Part of a small language model's weights: vocabulary 4096.
Each number is 128 + 24 x the weight over its row's rms, rounded and kept within 0 to 255. Layers, rows and columns count from 0. The size above them is the row's rms in percent of the matrix's.

# layer 2 MLP up, 896x224, rms 0.2, rows 528-543, columns 0-223
size [108 103  97 105  88 107  99  93  91  97  94  96  99  98 113 103]
[[180 133 137 124 134 186 109 129  40 138 122 117 105  74 103 109 138 139 110 112 111  98 134 133 150 140 114 145 111  87 155  74 154  81  70 147 106 132 149 131 177 135 108 166 124 116 103 166 137 101 153 118 133 138 101 125 124 150 120 149 132 118 137 153 147 179 104 145 116 100 157  90 117  99 150 135 122 149 137 143  97 126 110 142  87  92 160 156 138 167 138 124 146 127 119 103 166 106 117 107 124 125 190  76 125  82 152  97 115 143 118 139 122 108 109 115 131 151 130 123 153 143 157 122 131 131 141 107 173 158 115 125 128 118 142 116 129 153 132 130  98 159 153 122 135 106 119 140 115 145 149 171  86 139 124 112 137 125 129 118 114 103 147 125  93  89  78 162 132 111 130 124 128 180 151 107 101 167 124 150 149 121 111 168 109 170 116 138 127 120 150 117 138  98 137 131 118  98 140 135 131 120 125 148 144  71 142 148 135 148 135 134 154 149 161 107 161 105 166 127 139 161 132 153]
 [123 117 159 107 142 102 120 114 131  94  81  97 125 151 124 110 140 128 112 108 151 121 100 147 106 127 122  99 103 147 137  80 166 115 114 129 105 118 107 152 146 135 136  99 115 107  95  99 185  92 112 139 117 114 133 153 135 138 111 134 156 113 103 141 123 191 145 131 119 136  88 182 104 167  91 122  86 153 108  91 143 117 126 156 146 109 113 168  98 115 155 146 121 138 112 120 142 158 171 119 114 106 138 151 169 111 119 142 162 181 126 118 123  72 141 133 103 138 128 143 122 122 104 125 178 153 127 169 149 123 161 153  97  91 104 112 145 133 117 125 162 120 145 109 119  99 161 158 129 131 154 122 129 125 109 117 102 161 139  81 157 120  96 100 145 137 134 153 123 115 141 100 157 119 160 117 127 153  86 147  87 102 123 150 154 173 199 156 153  81  93  73 121 121 144 127 165 157 120  93 105 144 122 124 169 110 105 152 136 132 141 131 152 138 109 141 140 123 133 126 133 122 164 135]
 [ 90 125 110 122 129 101  97 129 103 138 163 160 107  90 101 151 109 163  85 123 110 166 136 117  73 136 116  84 120  99 129 140  97 153 123 140 141 116 152 135 109 116 163  96 134 142 124 109 163 147 175 124 182 130 118 133 100 137 141 147 124 107 111 141 161 109 137 160 133 128 148 125 133 140 116  91 126 118 135 169 110 156 103 130 178 115 123 121 103  97 115 132  71 128 137 105 148 110 175  88 115 143 172 140 172 108 164 115 137 122 106 126 127 120 121 146 106 143 153 153 142 105 120 131 128 105  97 124 120 124 103 167 174 131  74 159 146  90 131 138 144 141 124 125 145 136 143 143  87  98 117 131 123  84 110 152  91 131 148 123 155 117 118 115 118 124 133 148 140 120 106 134 124 149 168  92 137 118 190 151 167 111  84 144 111 131 104 129 146 127 145  87 134 139  95 189 144 146 148  94 154 118 143 167 141 103 150 117  75 175  91 105 159 144 108 125 146 138  98 157 115  88 126 148]
 [146 110  90 140 143 137 169  58 133  99 146 135 122 150 161 206 110 145 138 149 112  96  90 162 132 141 128 131 125 149 163  76 174 133 156 116 117 145 102 138  92 190 163  92 118 112 109 107 147 130  83 161  60 161 101 135 145 119 136 116 147 125 143 133 158 142 160 159  90 121 156 109 158 123 165  91 120  96 148 105 127 136 151 134 143 156  99  98 178 133 119 146 129 130  99 113 101 160 139 135 108 109 127 126 113 125 103 112 132 138 156 128 105 122 159 125 122 122 114 129 153 111 121 157 142 133 126 148 154 117 162 166 145 138  94 112 147  69 127 160 151 119 123 154 107 177 116 174 129 119 125 147 116 113 157  96  95 135 104 131 119 168 109  83 156 139 102 150 146  99 123 123  96 123  89 135 118 141 129 157 101 174 118 125 166 135 100 115 102 128 136 138 126 118 125 108 129 140 124 135 109 146 138  73 122 133 151 106 127 157 155 134 100 158 120 122 156 134 117 131 147 153 115 110]
 [122 150 137  89  84  87 146 111 115 117 169 100 150  97  95 110 126 158 115 133 102 145  86 130 111 128 155 122 126 117 123 129 152 150 118 159 118  96 137 119 140 159 114 166 110 100 142 138 183 101 178  99 152 125 124 123 165 137  85 159 139 147 117 121 133 120 104 106 121 142 144 126 102 133  86 117 135 102  91  97 127 121 124 105 147  99 101 144 116 134 111  99 103 165 143  92 166 175 132 154 117 156 105  98 137 129 128 117 139 137  90 166 138 153 124 143 123 119 136 137 134  96 138 128 103 122  89 104 132 105 149 147 168 151 125 111 159  86 144 114 153 155  87 151 119 138 160 120 125 140  87 129 165 143 130 176 176 141 116 105 171 101 123 122 117 150 130 126 140  90 107  87 117 121 110 149  94 109 126 145 182  90 109 129 111 132  95 147 101 129 108 209 160 136 146 153 148 145  86  78 138 152 130 145 125 188 117 106 125 107 109 132 107 127 101 117 127 120 100 145  94 124 146 112]
 [141  57 112 149 158 144 110 142 105 166 125 154 166 165  87 105  88  93 120 121 110  96 128 167 133  98 118 144 150  89 126 144 107 158 183 135 118 165 168 148 119 133  85 162 109 122 153 147 146 146  89 129 101 139 111 104 118 110 153 167  75 124 161 110 121 145 102 151 122 117 137  93 122 161 123 106 114 138 106 109 133 154 150 134  48 135 142 175 157 148 102  89 147 140 127 128  92 134 140 128 124 108 147  96  82 142 117 129 148 114 125 153 128 162 113 101 147 130 153 107 121 141 123 133 160 147 132 156 173 127 190 153 157 122 111 150 119 132 136 133 136 109  95 150 123 150 116 123 118 118 114  97 106 139 120 130 114  96 126 113 147 145 101 100 147 116 117 135  90 123 133 165 138 151 140 129 127 110  85 157 107 106 123 171  82 109  99 128 136 156 139  81 109 127 144 132 135 147 150 135 141 104 108 164 119 114 134 117  89 130 154 121  86 150 144  88 133 159 164 151 141 168 131 140]
 [143 122 161  84 130  90 165  91 130 137 125 122 144 156 147 148  75  91 115 149 129 155 157  85 154 115 140 159 156 122 128 133 137 135 131 161 120 168 144 115 164 140 126 136 161 112 115 112 111 109 110 161 132 161 127 102 129 147 158 125  91 157  92 145 129 118 103  53 141 131 120  88 109 149 121 133 120 115 167 157 147 142 183 120  80 147 181 133  72 109 146 102 142 113 132 135  75 145  85 120 135 127 156 143  77 136 128 131 168  99 119 140 134 132 110 126  96 182 121 115 148 122 162 100  80 124 142  97 109 136  91 131 115 155 160 150 106 137 104 131 128 137 169 153 103 140 122 125 134 124  93  94 153 148 115 159 115 139 139 150  80 144 136  75 131 135 123 114 121 139 152 155 145 128 129 120  95 153 129 114 123 156 139 151 105 129 107 136 152 139 163 162  88 149 121  83  97 108  71 133 113 145 121 111 142 123 119 118 113 103 111 147 125 156 160 116 132 146 132 131 144 122 172 113]
 [141 132 102 122 141  99 168 142 100 123 143  77 101 146 116 104 120 138 159 147 129 140 126 114 117 119 140 115 131  76  98 155  59 163 132 164 122  94 143 106 148 123 151 148 121  95 126 119 109 115 138 129 156 109 129 145 136 132 142 111 129 149 102 138 121  86 135 160 124  84 182 131 149 123 151 100 133 123 134 145 148 148  90  96 112 115 129 105 144 126 100  96  92 121 132 181 106 131 128  97 173  98 111 125 101 118 136  84 118  62 151 130 137 159  65 104 159 130 123 102 126 138 137 161 147 117  99 176 128 134 153 115 119 108 118 107  90 143 105 134 164 168 133 126 123 153 152 126  84 128 132 139 121  88 165 166 147 151 126 126 132 141 128  83 123 103 175 111 114 124 107 110 108 141 153 147 103 146 121 102 151 158 141 112 139 145 101  96 128  96 163  78 152  94 109  98 188 134 117 142 138 120 145 110 121 142 139 152 126 142 140  68 101 149 105 132 155 109 114 118 125 170 140 160]
 [135 159 119 139 173 121 159 120 120 121 156 131  99 125 133 164 117 161 150 135  93  74 129 151 105 168 115 119 128 145 122 127 155 121 109  90 112 139  91 170 162  84  92  96 150 159 148 123 119 118 136 153 150  96 136 140 174 184 126 131 106 100 156 160 169  96 136  90 123 117 132 111 123 108 135 134 137 114 109 122 118 184 132 121 118 132 144 143 131 144 132 120 103  99 123 113 141 105 126 120 149 183 128 118 118 151  88 136 145 128 156 127 144 150 122  80 126 135 131  93 131  94 160 138 119 116 108  77  97 115 162 105 160 104  92 113 134 147 137  87 120 138 103 134 154 124 125 119 147 154 126 116 158 130 150  96  76 102 126 129 174 131 150 102 123 165 122 128 124 151 146 106 113 116 112 101 156 187  69 111 119 132 109 162 137 112 140 162 129 118 149 115 142 152 165 102 101 119 110 129  57 164 131 147 114 147 183 137 116 116 128 143 162 127 104 113 122 121 138  80 124  85  93 113]
 [198 123 119 142 139 115 139 120 172 174 171 160 129 135 141 122 107 141 128 120  79  87 183  99 106 115 148 147 116 141 140 150 196 112  98 119 117 160 131 115 124 117 117 130 142 113 103  94 174  97 112 158 146 114 135 136 131 107 157 110 138 132 109 157 129 118 153 103 157 102 106 154 147  87 134 137 156 129  73 134 125 126 146 116 189 137 124 145 160 148 153 144 109 121 130 130 105 137 132 128 115 131 155 158 136 125  99 112 119 159 108 131 119  77 158 129 132 139 126 129 100 140 115 113 117 143 103 164 114 123 202 140 155  92 123 116 139 139 125  80 130 144  97 150 148 167 133 136 111 119 103 158 128 126 151 105 114  96 147 135 135 119 133 110 132 103 120 100 158 118 135 196 143 127 142 154  76 112  98  65 121  98 113 115 128 116 111 121  76 117 137 102  88  89 101 124 158 124 105 140 147  77 161 113 147 146 140 129 103 157 146 112 153 147 124 166 135 143 118 105 131 133 121  95]
 [124 162 158 132 153 131 168 102  78 154 117 128  93 153 126 134 126 177 146 169 178 135 162 114 137 117 125  92 124 112 151 136 170  95  71 112 132 104 141 145 124 107 147 127 110 104 105 131 129 133 151 109 126 150  91 135 128  87  94 180 161 124 131  96 168 123 135 184 113 112 142 125  79 123  99 112  83  98 109 127 132  82 105 140 128 138  94 124 146 168  87 116  94 117 157 103 139 166  97 101 103 123 128  96 134 162 146 159 128 103 103 137 123 155 124 186 146 160 130 162 146  70 151 130 137 139 104  89  99 119 167 104 140 134 148 120 151  90 163 164 144 120 108 128 111 163  95 122  97 111 125 127 141 122 139 135 136 131 164 138  72 115 141 148  94 151 120 126 112 106 121 113 134 140 146 124 145 137 103 126 128 100 117 150  90 151 137 131 128 161 121 151 164 111  97 123 111  93 101  88 169 104 134 127 139 142 158 121 121 138 123 131 109 113 150 144 130 132 109 150 155 132 173 112]
 [134 154 151  85 144 116 167 108 148 139 149 116 147 132 167 148 126 109 171 158 110 151 138 121 125 112 159 115 146 126 130  99 114 122 137 171 104 126 126 113 156 122 144 101 152 121 149 170 104 138 100 139 125  75 122 156 114 150 132 126 142 112 119 139 129 117 128  91 166 134 156 162 106 132  91 139 128 144 137 113 152 144 133 188 114 118 115 130 116 128  88 127 168 159 139 114 134 113 129 147 155 147 104 132 135 165 121 129 150 105 127 148 149 152  69  92 109 151 118 156  69 119  99 142  47 112 130 120 141 124 216 129 129 120 149 127 150 135 145 169 140 169 115 104 120 196 110 147 126 121 159 113 107  99 121  74 133 107 108 128 131 126 143 119  98 136 142 112 163 120 144 122  82 101 108 121  97 140 138 144 123 135 184 126 145 119 114 104 109 131 117 121 133  93 116 160 128 145  82 150 163 102 162 116  73 119 122 123 114 137 108 117 102 136  92 125 157  86 118 111 108 136  90 107]
 [127 183 144 163 149  92  98  88 121 138 106 140 130  86 131 123 133 150 106 150 147 124 141 121  97 128 144 157  76 118 167  70 120 142 123 131 141 130 150 114 102 136 110 116  98 115 167 132 118 120  83 169 120 136 161 110 114 141 137 121  99 142 180 115 189 147 137 161 161 143 154 142  94 162 129 120 150 144 179 108 117 117  58 108 134 134 101 154 121 132 155 110 174 105 123  93 110  79 127 104 113 127 123 142 127 132 109 116 112 137 147 159 132 159 112 136 136 130  96 128 117 107 117 151 118  84 124 136 150  84 134 159 141 100 138 150 124 103 126 159 119 103 180 138 131 153 112  96 150 146 108 122 165 118 168 101 136 128 132 181 122 120 131 189 126 137 134 153 125 136 128 134 120 134 127 140  83  94 102  98 135 137  95 155  93 118 154 137 121 137 121  88 151 137 114 137  84 118 103 135 138  81 180 101 106 144 130 154 116 113 112 152 123 155 173 136 131 101 111  90 138 119 152 103]
 [ 66 128 178 135 120 144 185 125 153 142 109 142 147 168 109 108 127 105 115 140 112 133 128 137 151 118  91 136 115  92 127 137 153  90 191 140 152 115 132 108 117 144 127 143 112 124 151 128  87 123 162 168 138 151 114 120 106 124  93 157 107 132 130 106 147 132  82 152 113 152 137  96 116 134 127 136  71 145 152 108 151 129 121 108 163 134 128 126 125 104 140 103 127  86 119 167 130 150 119 128 109 102 118  89 135  99 153 154 103 173 124 142 107 145 136  90 111 135 120 116 138 107  91 147  87 135 110 113 123 174 145 128 108 152 179 158  73 143 103 138 167 138 139 138 131 115  87 144 138 139 202 105 137  74 128 123 118 115 128 126 137 124 151 147 111  90 154  81 120 111 105 107 139 103 140 158 173 136 138  96  76  87 134 127 138  85 126 109 164 147  79 115 109 131 126 139 176  98 124 120 147 133 139 129 133  88 149 136 110 141 148 132 126 116 158  86 133 153 154 162 130 121 129 142]
 [140 143  89 122 150 112 157  80 186 133  99 124 146 119  85 111 105 114 142  69  78  93 147 131 146 133 183  99 129 108 131 117 132 128 135 166 126 122 139 115  93  93  75 121 146 104  98 141 145 134 120 132  84 163  93 177 167 136 126 135 135 114 114 162 133 125 155 137 100 164 134 141 125 155 142 156 116 121 118 159 145 127 104 138  99 101  85 103 131 152 148  97 108 122 101 117 129 126 101 125 140  92 158  97 173  97 114 168  97 155 128 122 172 152 125 132 135 140 125  90 122 118 132 117 158 135 155 192 136 125 154 119 187  87 123 166 118 117 146 116 141  84 172 129 160 124 141 128 107 119 101 143 124 129 149 128 117 157 149 139 167 175 135 105  93 139  87 133 151 161  97 151 141 151  87 137 130 159 158 114  96 114 132 130 130 107 145 150 143 144 160 127 101 137 144 112 167 111  94 121 121  85 137  99 124 138 141 100 158 131 127 160 144 147 136 155 129 120 151 136 127 143 111 138]
 [139 121 121 155 122  73 155 124 119 135 104 202 123 137 139 104 122 118 142  96 125 111 120 135  79 152 129 186 120 158 132 161  99 121 165 118 151 164 135 141 137 133 133 134 143 139 145 125 162  77 100 108 152 133 145  92 104 146  93 142  85 107 111 164 122 142 116 125 142 127  96 122 128 113 158 169 173 149 142  83 131 113 114 127 128 130 103 138 100 143 120 140 139 114 116 132 114 148 117 134 123 144 109 154 148 129 107 135  91  99  97 143 128 151 135 144 135 141 106 148  91  90  96 158 146 106  60  70 145 142 116 131 123 167 164  91 110 122 172  89 117 136 131 171  98 148 114 101 131 137 118 109 139 112 148 110 153 133 124 141 157 116 148 120 152 154 116 149 127 174  95 101  96  93 110 111 132 129  95 138 156  97  96 115 179 150 127 137 141  65 120 155 111 123 147 115 176 158 144 142 161 126 146 124 116 118  94 132  89 130 110 157 129 129 142  82  83 165 137 122 105 153 123 136]]
# layer 2 MLP down (transposed), 896x224, rms 0.0506, rows 528-542, columns 0-223
size [104 103  99 108  96 104  94  94  98  96  98  89 103 104 111]
[[ 96 141 148 103 150 131 128 154 145 141 153 136 127 152 160 122 117 130 160 111 147 159  98 161 104 102  82 119 105 138 120  93 124 160 150 140  95 150 101 140 132 137  95  93 134 101 119 120 163 121 175 114 147 134 135 174  97 122 148 121 132 128 136 137 144 130 161 145 161 168 164 131 115 104 157 134 137  59 118 166 157 108 123 104  98 113 119 154 168 126 169 142 126 156 122 151 116 178 139 107 147 127 120 143 143 109  82 110 130 153 142 103 116 122 105 170 120 132 137 122 165 124 156 122 133 113 132  95 111 123 131 145 127 123 106 138 148 125  95 130 116 146 163 144 139  70 147 122  80 124 128 145 123  85  79 117 139 133 152 104 124 112 112 157 151 123 158 147  91 104 125 136 159 147 134 137  59 113  90 120 159  96 129 132  93 141 120 122 182 102  81  90 102 126 100 180 113 144 135 143 142 117 105 144 125 105 121 140 116 115  64 122 114 134  63 131 135 116 165 127 159  97 127 159]
 [134 122 126 135 148 139  96 104  96 125 124  86 169 128  68 117 139 141 116 107 114 149 114 152 151 133  95 148 119 120 155 147 166 129 116 113 123 121 117 130 116  46 130 140 147 138 127 128 144 119 107 152 162 197 123 152 119 131 130 147 159 115 132 103 165 107 130 135 155 116 109 134 137  95 133 123 141 117  96 154 143 131 102  93 134 119 141 141 110 141 128 131 112 134 100 174  96 118 179  69 109 174 163 142 115 156 147 135 163 144 135 117 122  71 135 105 165 130 118  98 140 166  83 138  74 128 121 107 109  94 101 133 104 139 116 122 142 129 173 101 115 144  80 179 123 164 158 156  96 138 132 128 163 107 132  97 135 134 153  99  93 120 119 163 139 144 129 112 153 109 138 139 122 102  97 110 115 116 151 104  86 146 101 119 114 158 123 143 123 140 119 161 172 136 132 127 136 157 108  77 132 102 162 125 191 130 102  93 122  99 145 153 129 165  98 150 147 141 146 147 122 116 109 127]
 [114 110 126 126 153 142 139 146 112 113 121 130 134 124  84 121 132 141 160 151 102 121  98 127 197  92 117 133 138 122  99 138 152  84 158 151 121 109 131 123 142 114 124  86 138  94 137 146  90 119 111 134  97 152 115 129 143  88 116 129 125 124 140 172 182 114 135 124 136 111 166 159 127 140 124 152  92 129 112 158 138 147 158 120 153 110 137 124 172 146 111 142 122  80 173 153 129 113 156 123 118 154 108 149 132 158 115 146 122 164 118  92 131  98 147 112  82 155 104 140 125 140 142 133 113 175 146 147 136 129  69 106 108 102 145 137 161  89 161 176 170 130 103  82 134  94 152 126 130 170 148 106 123 168 151 163 107 138  97 148 124 118  65 112 109 133 130  87 115 149 110 138 153 149 123 101 134 139 105 109 164 166 139 115  82 132 132  96 170 144 115 144 169 150 137 132 153  99 121 115  90  88 123 124 160 130 130 108 135 102 117 148 134  95 149 151  95 100 102 114 101  95 169  95]
 [148 148 144 137 132 155 124 108 135 141  99 157 128 151 147 177 131  89 109 117 144 119 124 149 174  87 141  97 132  96 122 115 136 113 145 119  64 112  63  97 106 121 110 134 133 120 133 153 166  96 123 104 103 126 161 131 122 131  98 124 134 136 125 168 138 102  95 148 165 104 110 135 118 123  87 135 128 118 114 130 169 160 108 146 133 144 144 100 174 107 121  86 174 122 104 169  89  92 133 178 135 166 167 125 112 206 142 143 119 114 136 117 126 153 137 119  93 173  80 161 137 135 171  84 110 131 151 126 143 168 160 124  98  90 136 162 146 110 151 122 132 134 152 154 115 156 156 106 115 131 134 166  91 121 117 156 128 109 124 113  92 137 101 102 122 105 125 130 160 105 158 103 135 138 125  73 131  85 134 143 125 153 129 144 135  75 151 106 116 125 162 142 128 125  86 117 110  96 117 124 152 127 113 116 117 128 147 130 115 161 152 147 132  81 116 113 130 121 109 128 119 129 131 161]
 [123 105  92  94 114 127 128 147 119 132  56 180 122 164 132 125 131 113  99 103 101 126 127 122 170 123 138 104 141 129 145 164 173 134 124 112 115 117 116  94 111 118 102 177 115 123 137 152  80 111  91 128 106 132  92 140 147 117 123 126 152 135 122 143 190 100 127 112 135 171 142 143 117 151 103 124 119 112 172 143 113 138 102 142 168 168 135 153  97 201  75 136 151  99  92 120 133 125 138 108 125 128 133 112 129 117 121 128 128 112 175  64 128 120 104 126 155 109 123 103 135 102 134 120 100 110 151 131 151 132 130 103 120  79 147 144 115 130 145 173 136 131  97 127 140 112 117 108 102 132 119 173 120 142 133 111  93  98 133 166  79 159 113 165 134 177 132 113 163 104 127 165 138 185 179 131 182 115 142 113 127 125 146 120  94 122 145 139 117 113 116 107 131  95 182 140 166 121 117  96 131 125 154 129 117 123 120  93 131  97 167 166 144 133 132 110 100 139 136 144 128 133 143 126]
 [150 131 129 117 119 153 119 131 116 162 145 158 136  88 166 130  90 141  87  96 161 148 113  99 145 153 156 109 153 122 107 101 117  95 155 130 104 172 131 136 110 133 115 164 107 140 145 120 135 100 158 132 130 157 131 142 119 153 132 119 141 111 111 125 103 143 126 163 158  99 101  99  86 140 170 163 145 139 120 151 133 103 159 131 105 165 149 116  73  93 134 135 127 108 118 135 121 109 142  97  99 120 166 109 103 137 154  93 128 142  94 174 132 122 105 146 144 139 131 116  79 142 133 116  81 123 106 140 138 157 147 109 112 148 135 146 143 139  86 174 133 143  83 167  99 123 122  95 122 102 143 160 141 126 139 175 125 166 124 133 134 131 133  90 121 139 100 163 139  88 122 118 158  90 161  90 160 138 121 162 144 102 169 102 167  60 147  86 143 105 116 105 119 171 128 100 121 105  90 132 101 153 116 144 103  82 139 129 159 108 126 109 168 174 105 150 147 124 116 152 124 130 151 140]
 [131 112 155 134 103 123 107  90  81 121  99 144 137 158 128 114  84  71 131 103  82 157 140  87 175 136 121 127 168 134 102 146 146 136 143 153 124 137 134 133 156 145 148 136 128 106 141 165 131  93 144 170 129 102 162 114 142 124 161 152 130 158 106 112 106 131  95  94 124 122 136 115 160 134 116  94 104 147 108  92 152 147 150  93 147 109 134 131  61 124 147 158 127 137 146 106 138 100 131  91 135  84 112 149 141 113 142 111  99 106 187 144 110 117  97 145 110 165 134 114 158 134 162 136 147 181 119 105 110 121 132 124 127 153 193 142 151 126 124 106 162 124  65 140 108 141  99 146 136 119 164 126 128 157 144 147 147  99 107 123  93 126 145 130 149 163 130 110 118 101 114 133 165 131 145 128 135 119 137 104 105 178 186 135 110 106 113 110 165  64 123 138  88 154 117 106 133 158 115 129 104 163 151 103 143 137 150  99 136  98 163 118 131  94 125 125 133 112 113 144 123 112 171 111]
 [126 116 157 155 178 106 169 139 142 133 143 117 137  98 156 131 122 138 122 130 162 136 166 131 130  99 130 139 119 135 119 148 139 165 122 144 146 153 126 122 156 152 121 163  90 135 107 169  73  93 103 124  75 111 109 118 123 164 154 118 109  91 112 115 180 128 158 135 115 155 124 116 142  96 117 151 110 140  96 109 108 149  72 125  85 141 123 160  96 109 141 138 125 117 116 121 103 140 135  95 119 126  94 157 125  83 118 117 142 120 156 131 155 146 115 143 115 125 110 144 168 142 102 128 131 126 122 107 109 139  70 134 112 133 121  99 152 134  80  92 173 148 107 118 168 167  83 116 150 148 144 113 113 133 116 172  94 112  75 161 152 132 122 114  82 165 146 117 120 129 190 141  91 165 157 100 121 114  99 136 120 105 119 138 124 184 106 111 158 128 123 125 146 122 136 156 103  95 192 118 125 117 125 128 140 171 123 160 168 130 123  91 134 132 163 114 106 120 108 164 122 106 134 120]
 [112 130 129 115 152 173 123 103 155 117 175 130  96  93 161 117  87 164 114 122 144 108 161 137 107  93 103 128 135 134 123 157 123 183 132 133  65 127 105 116 200 135 131  76  93 137 158 118  90 132 113 154 150 116 122 128 132 138 100 126 161 145 140 143 115 133  97  94 152 109 130 113 128 104 125 152 164 113 118 106 150 122 110 125 143 169 139 152 107 150 122 140  91 114 183  84 134 106 114 116 154 120  92  73 125 162  92 129 106 122 110 123 164 156  91 130 125 164 128 129 170  69 147 140 135 102 114  97  76 131 140  90 145 127  93 155 113 117 109 128 154 101 113 122 135 130 122 155 166 145 167 136 101 149 134 148 158 116 118 107 108 132 127 145 123 146 104 140 159 127 176 154 125 125 120 136 145 119 131 123 137 153 169 116 128 119 121 117 119 116 161 116 126 167 125 107 108 117 178 159 135 126 180 116  83 139 139 131 114 127 112 120 185 151  83 154 105  95 139 143 106 133 125 122]
 [126 120 123 154 140 176 149 110 156 144 135 164 148 178 209 162  88 117 123 110 140 129 106 144 123  97 131 156 142 100 164 122 132 123 137 131 140 148 129 115  74 142 100 134 152 134 146  62 167  93 143 133 123 126 157 107 125 105 129 153 163 157 116 127 143 145 180 122 117 126 152 120 119 131 121 137 168  84 158 123  95  63 148 147 154  97 130 116 158 134 110 133 119 117 138 143 141 113 135 132 156 129 133 124 104 122  80 124 148 146 115 108  93  91 140 115 145 187 110  92  99 131 129 171 123 141 128 129  82 142 153 146 124 127 154 122 128 130 158 108 148 174 101 124 144 125  79 117 149  90 168 133 120 118 129 120 186 121 134 141 101 137 112 155  59 142 131 144 108 128  76 126  97 120 111 124 128 103 112 176 115 171 125 119 140 140  70 137 144 116 136 127 126 107  91 128 150 136 141 138 110 129 112  94 121 130  99 133 114 121 122 122 137 123 170 122 134  92 118  95 118  96 143  89]
 [101  86 137 102 118 115 141 133 127 137 102 130 156 184 152 161 152 123 122 133 111 131 110 126  97 152 148 147 156 116 138 136 123 124 141 108  80 135  98  63  84  89 165 139 167 168 111 134 117 139 110 127 103 131 128 140 143 128 151 136 158 147 148 176 128  96  96 147 110 127 144 129 156 156 160  91 149 127 153 143 128 123 123 148 126 127 143  88  95 178 184 122  89  81  95 160 124 110 145 179 126 163 190 139 136  86 104 134 129 130 131 103 140 113 135 129 103 145 143 147 126 105 162  93 137 118 121  59 104 149 128 131 128 122 108 148 144  97 122 189 137 154 125 104 131 107 139 130 127 123 115 118  87 111  99 141  86 140 117 120 120 117 110 156 146 115 165 113 125 101 101 122 115 152 198 145 117 104 136 144 130 133 112 164 121 117 127 119 158 120 143 124 111 110 126 144 139 112 113 107 144 104 160  85 109 138 118 147 165  94 125 110 150 183 145 119 167 124 120 130  81 100 140 113]
 [150 173 110 183 143 128  89 137 161  77 116 134  87 121 110 106 104 161 153 105 119 171 112 123  95 129 134 103 135 132 148 116 149 109 171  84 100 108 159 139 105 132 128 139 195 153 163 112 146 124 147  96 115 160  82 142 139 159 150 121 123 109 127 101 134 119 122 138 159  98 151 112 129 139 116 158 118 102 125 119 126  92 114 101 143 141 109 122 166 156 158 139  94 171 129 176  93 122 147 131 147 115 171  77  88  93  71 148 130 176 137 114 138 106 118 131 153 112 133 103 104 153 101 143  93 180 134 146  73 147 135 125 173 161 124 120 101 124 109 111 178 120 152 149 125 112 144 136  99 126 172  89 139 124 128 107 117 109  84 134 149 104 146 165 138 134 127 127 119  93  75 134  96 158 135 139 114 142 143 156 109 126 124 127 104 136 112 127  90 138 136 124 149 107 159 138 133 157 168 107 146 155 138 119 136 135 129 139  75 120 110 114 129 149 135 143 148 114 116 134 116 108 116 130]
 [101 131 181 174  94  83 128 110 114 118 127 150 109 105 127 127 180 121 127 137 151 133 166 130 145 152 110 118 122  94  99 131 163 155 164 134 120 141 143 151 134 110 135 151  79 164 159 149 134 100 114 141 175 144 168 106 140 125 138 171 142 170 172 122 164 103 147 152 147 124 132 105 152  92 112 118 146 116 124 118 112 123  94 137 168 133 119 172 153 130 109 132  99 126 105 117 145 122 149  90 173 124 101 150  63 128 108 135 135 120 163  85 115 125 131 124 117 135  99 130 129  84 122  99 116 136  80 152 134 122 142 157 129 140 114  90 111 123 185 100 137 122 104 118 120 155 118  98 112 109  92 141 138 128 141 133 156 131 158 146 116  94 182 154 140 109 102 112 108 112 122 151 160 129 116 101 115 129 112 140 127 144 174 150 106 176 112 126 128 115 100 108 160 147 151 144 134 119 125 132 118 151 148 105 101 121 154 138 172 162  63 105 122 137 119 100  94 145 104  74 114  86 121 101]
 [152  76 110 140 150 114 130 115 107 111 140  90  94 124  93 109 138 132 132 149 156 160 110 120 119 133 139 115 140 148 177 106 134 152  80 140 125 143 132 140 159 146 187 142 114 146  64 129 131 128 116  96 128 170 117 128 149 133 118 109 135 112 104 127 132 133 133  98 118 113 145 146  86 147 115 114  81 120 188 155 131 183 134 142 123 139 155  78 105 150  94 222 122 179 116 164  60 118 126 157  95 177 116 119  78 123 117 150 108 128 158 116 135 127 133 144 153  99 126 140 123 126 138 119 125 133 134 142 136 155 141 112 140 139 142 156 104 130 115 130 135  80 143 151 102 121 153 133  88 123 139 114 137 140 118 127 121 108 125 141 146 133 138 125 126 110 111 186 136 140 148 146 128 142 152 124 101 134 153  95 113 134  91 106 127 196 154 142 120 134 110 169 131 112 144 110  89 103 105 144 132 106 128 148 100 136  96 177 151  99  88 134 115  96 140 108  98 123 135 136 137 106 113  89]
 [137 115 123 151  76 126  52 184 125  93 155 139 151 118 141 119 118 103  99 137 104 147 126 131 163 142 138 142 119  92 190 145 106 106 131 127 115 120 127 108 119 167 115 149  70 111 157 141  95 120 104 107 112 114 108 124 133 149 132 138 118 152 131 126 158 171 157 171 129 138 108 122 167 145 139 141 141 110 129 160 165 148 115 124 182 172 123 111  98  78 106 113 137 115 160 150 148 116 165 108 115 151 130 128 163 110 103 126 108 155 159 136 174 137 124 153 122  80 122 112 122 145 152 118 100 140 131 157 136  91  74 107 154  95 107 147 116 138 160 109 123 102  72 129 131 154 107  95 136  84 158 109  82 146 127 143 160 165 141 109  86 143 130  96  87 119 100 136 118 146 107 102 126 173 118 150 174 118 116 136 127 144 133 129 131 122 110 121 126 138 128 126 142 146 103 118  71 100 155 135 159 141 122 114 136 138  96 153 168 127 112 149 104 138 111 127 127 132 157 113 107 126 175 123]]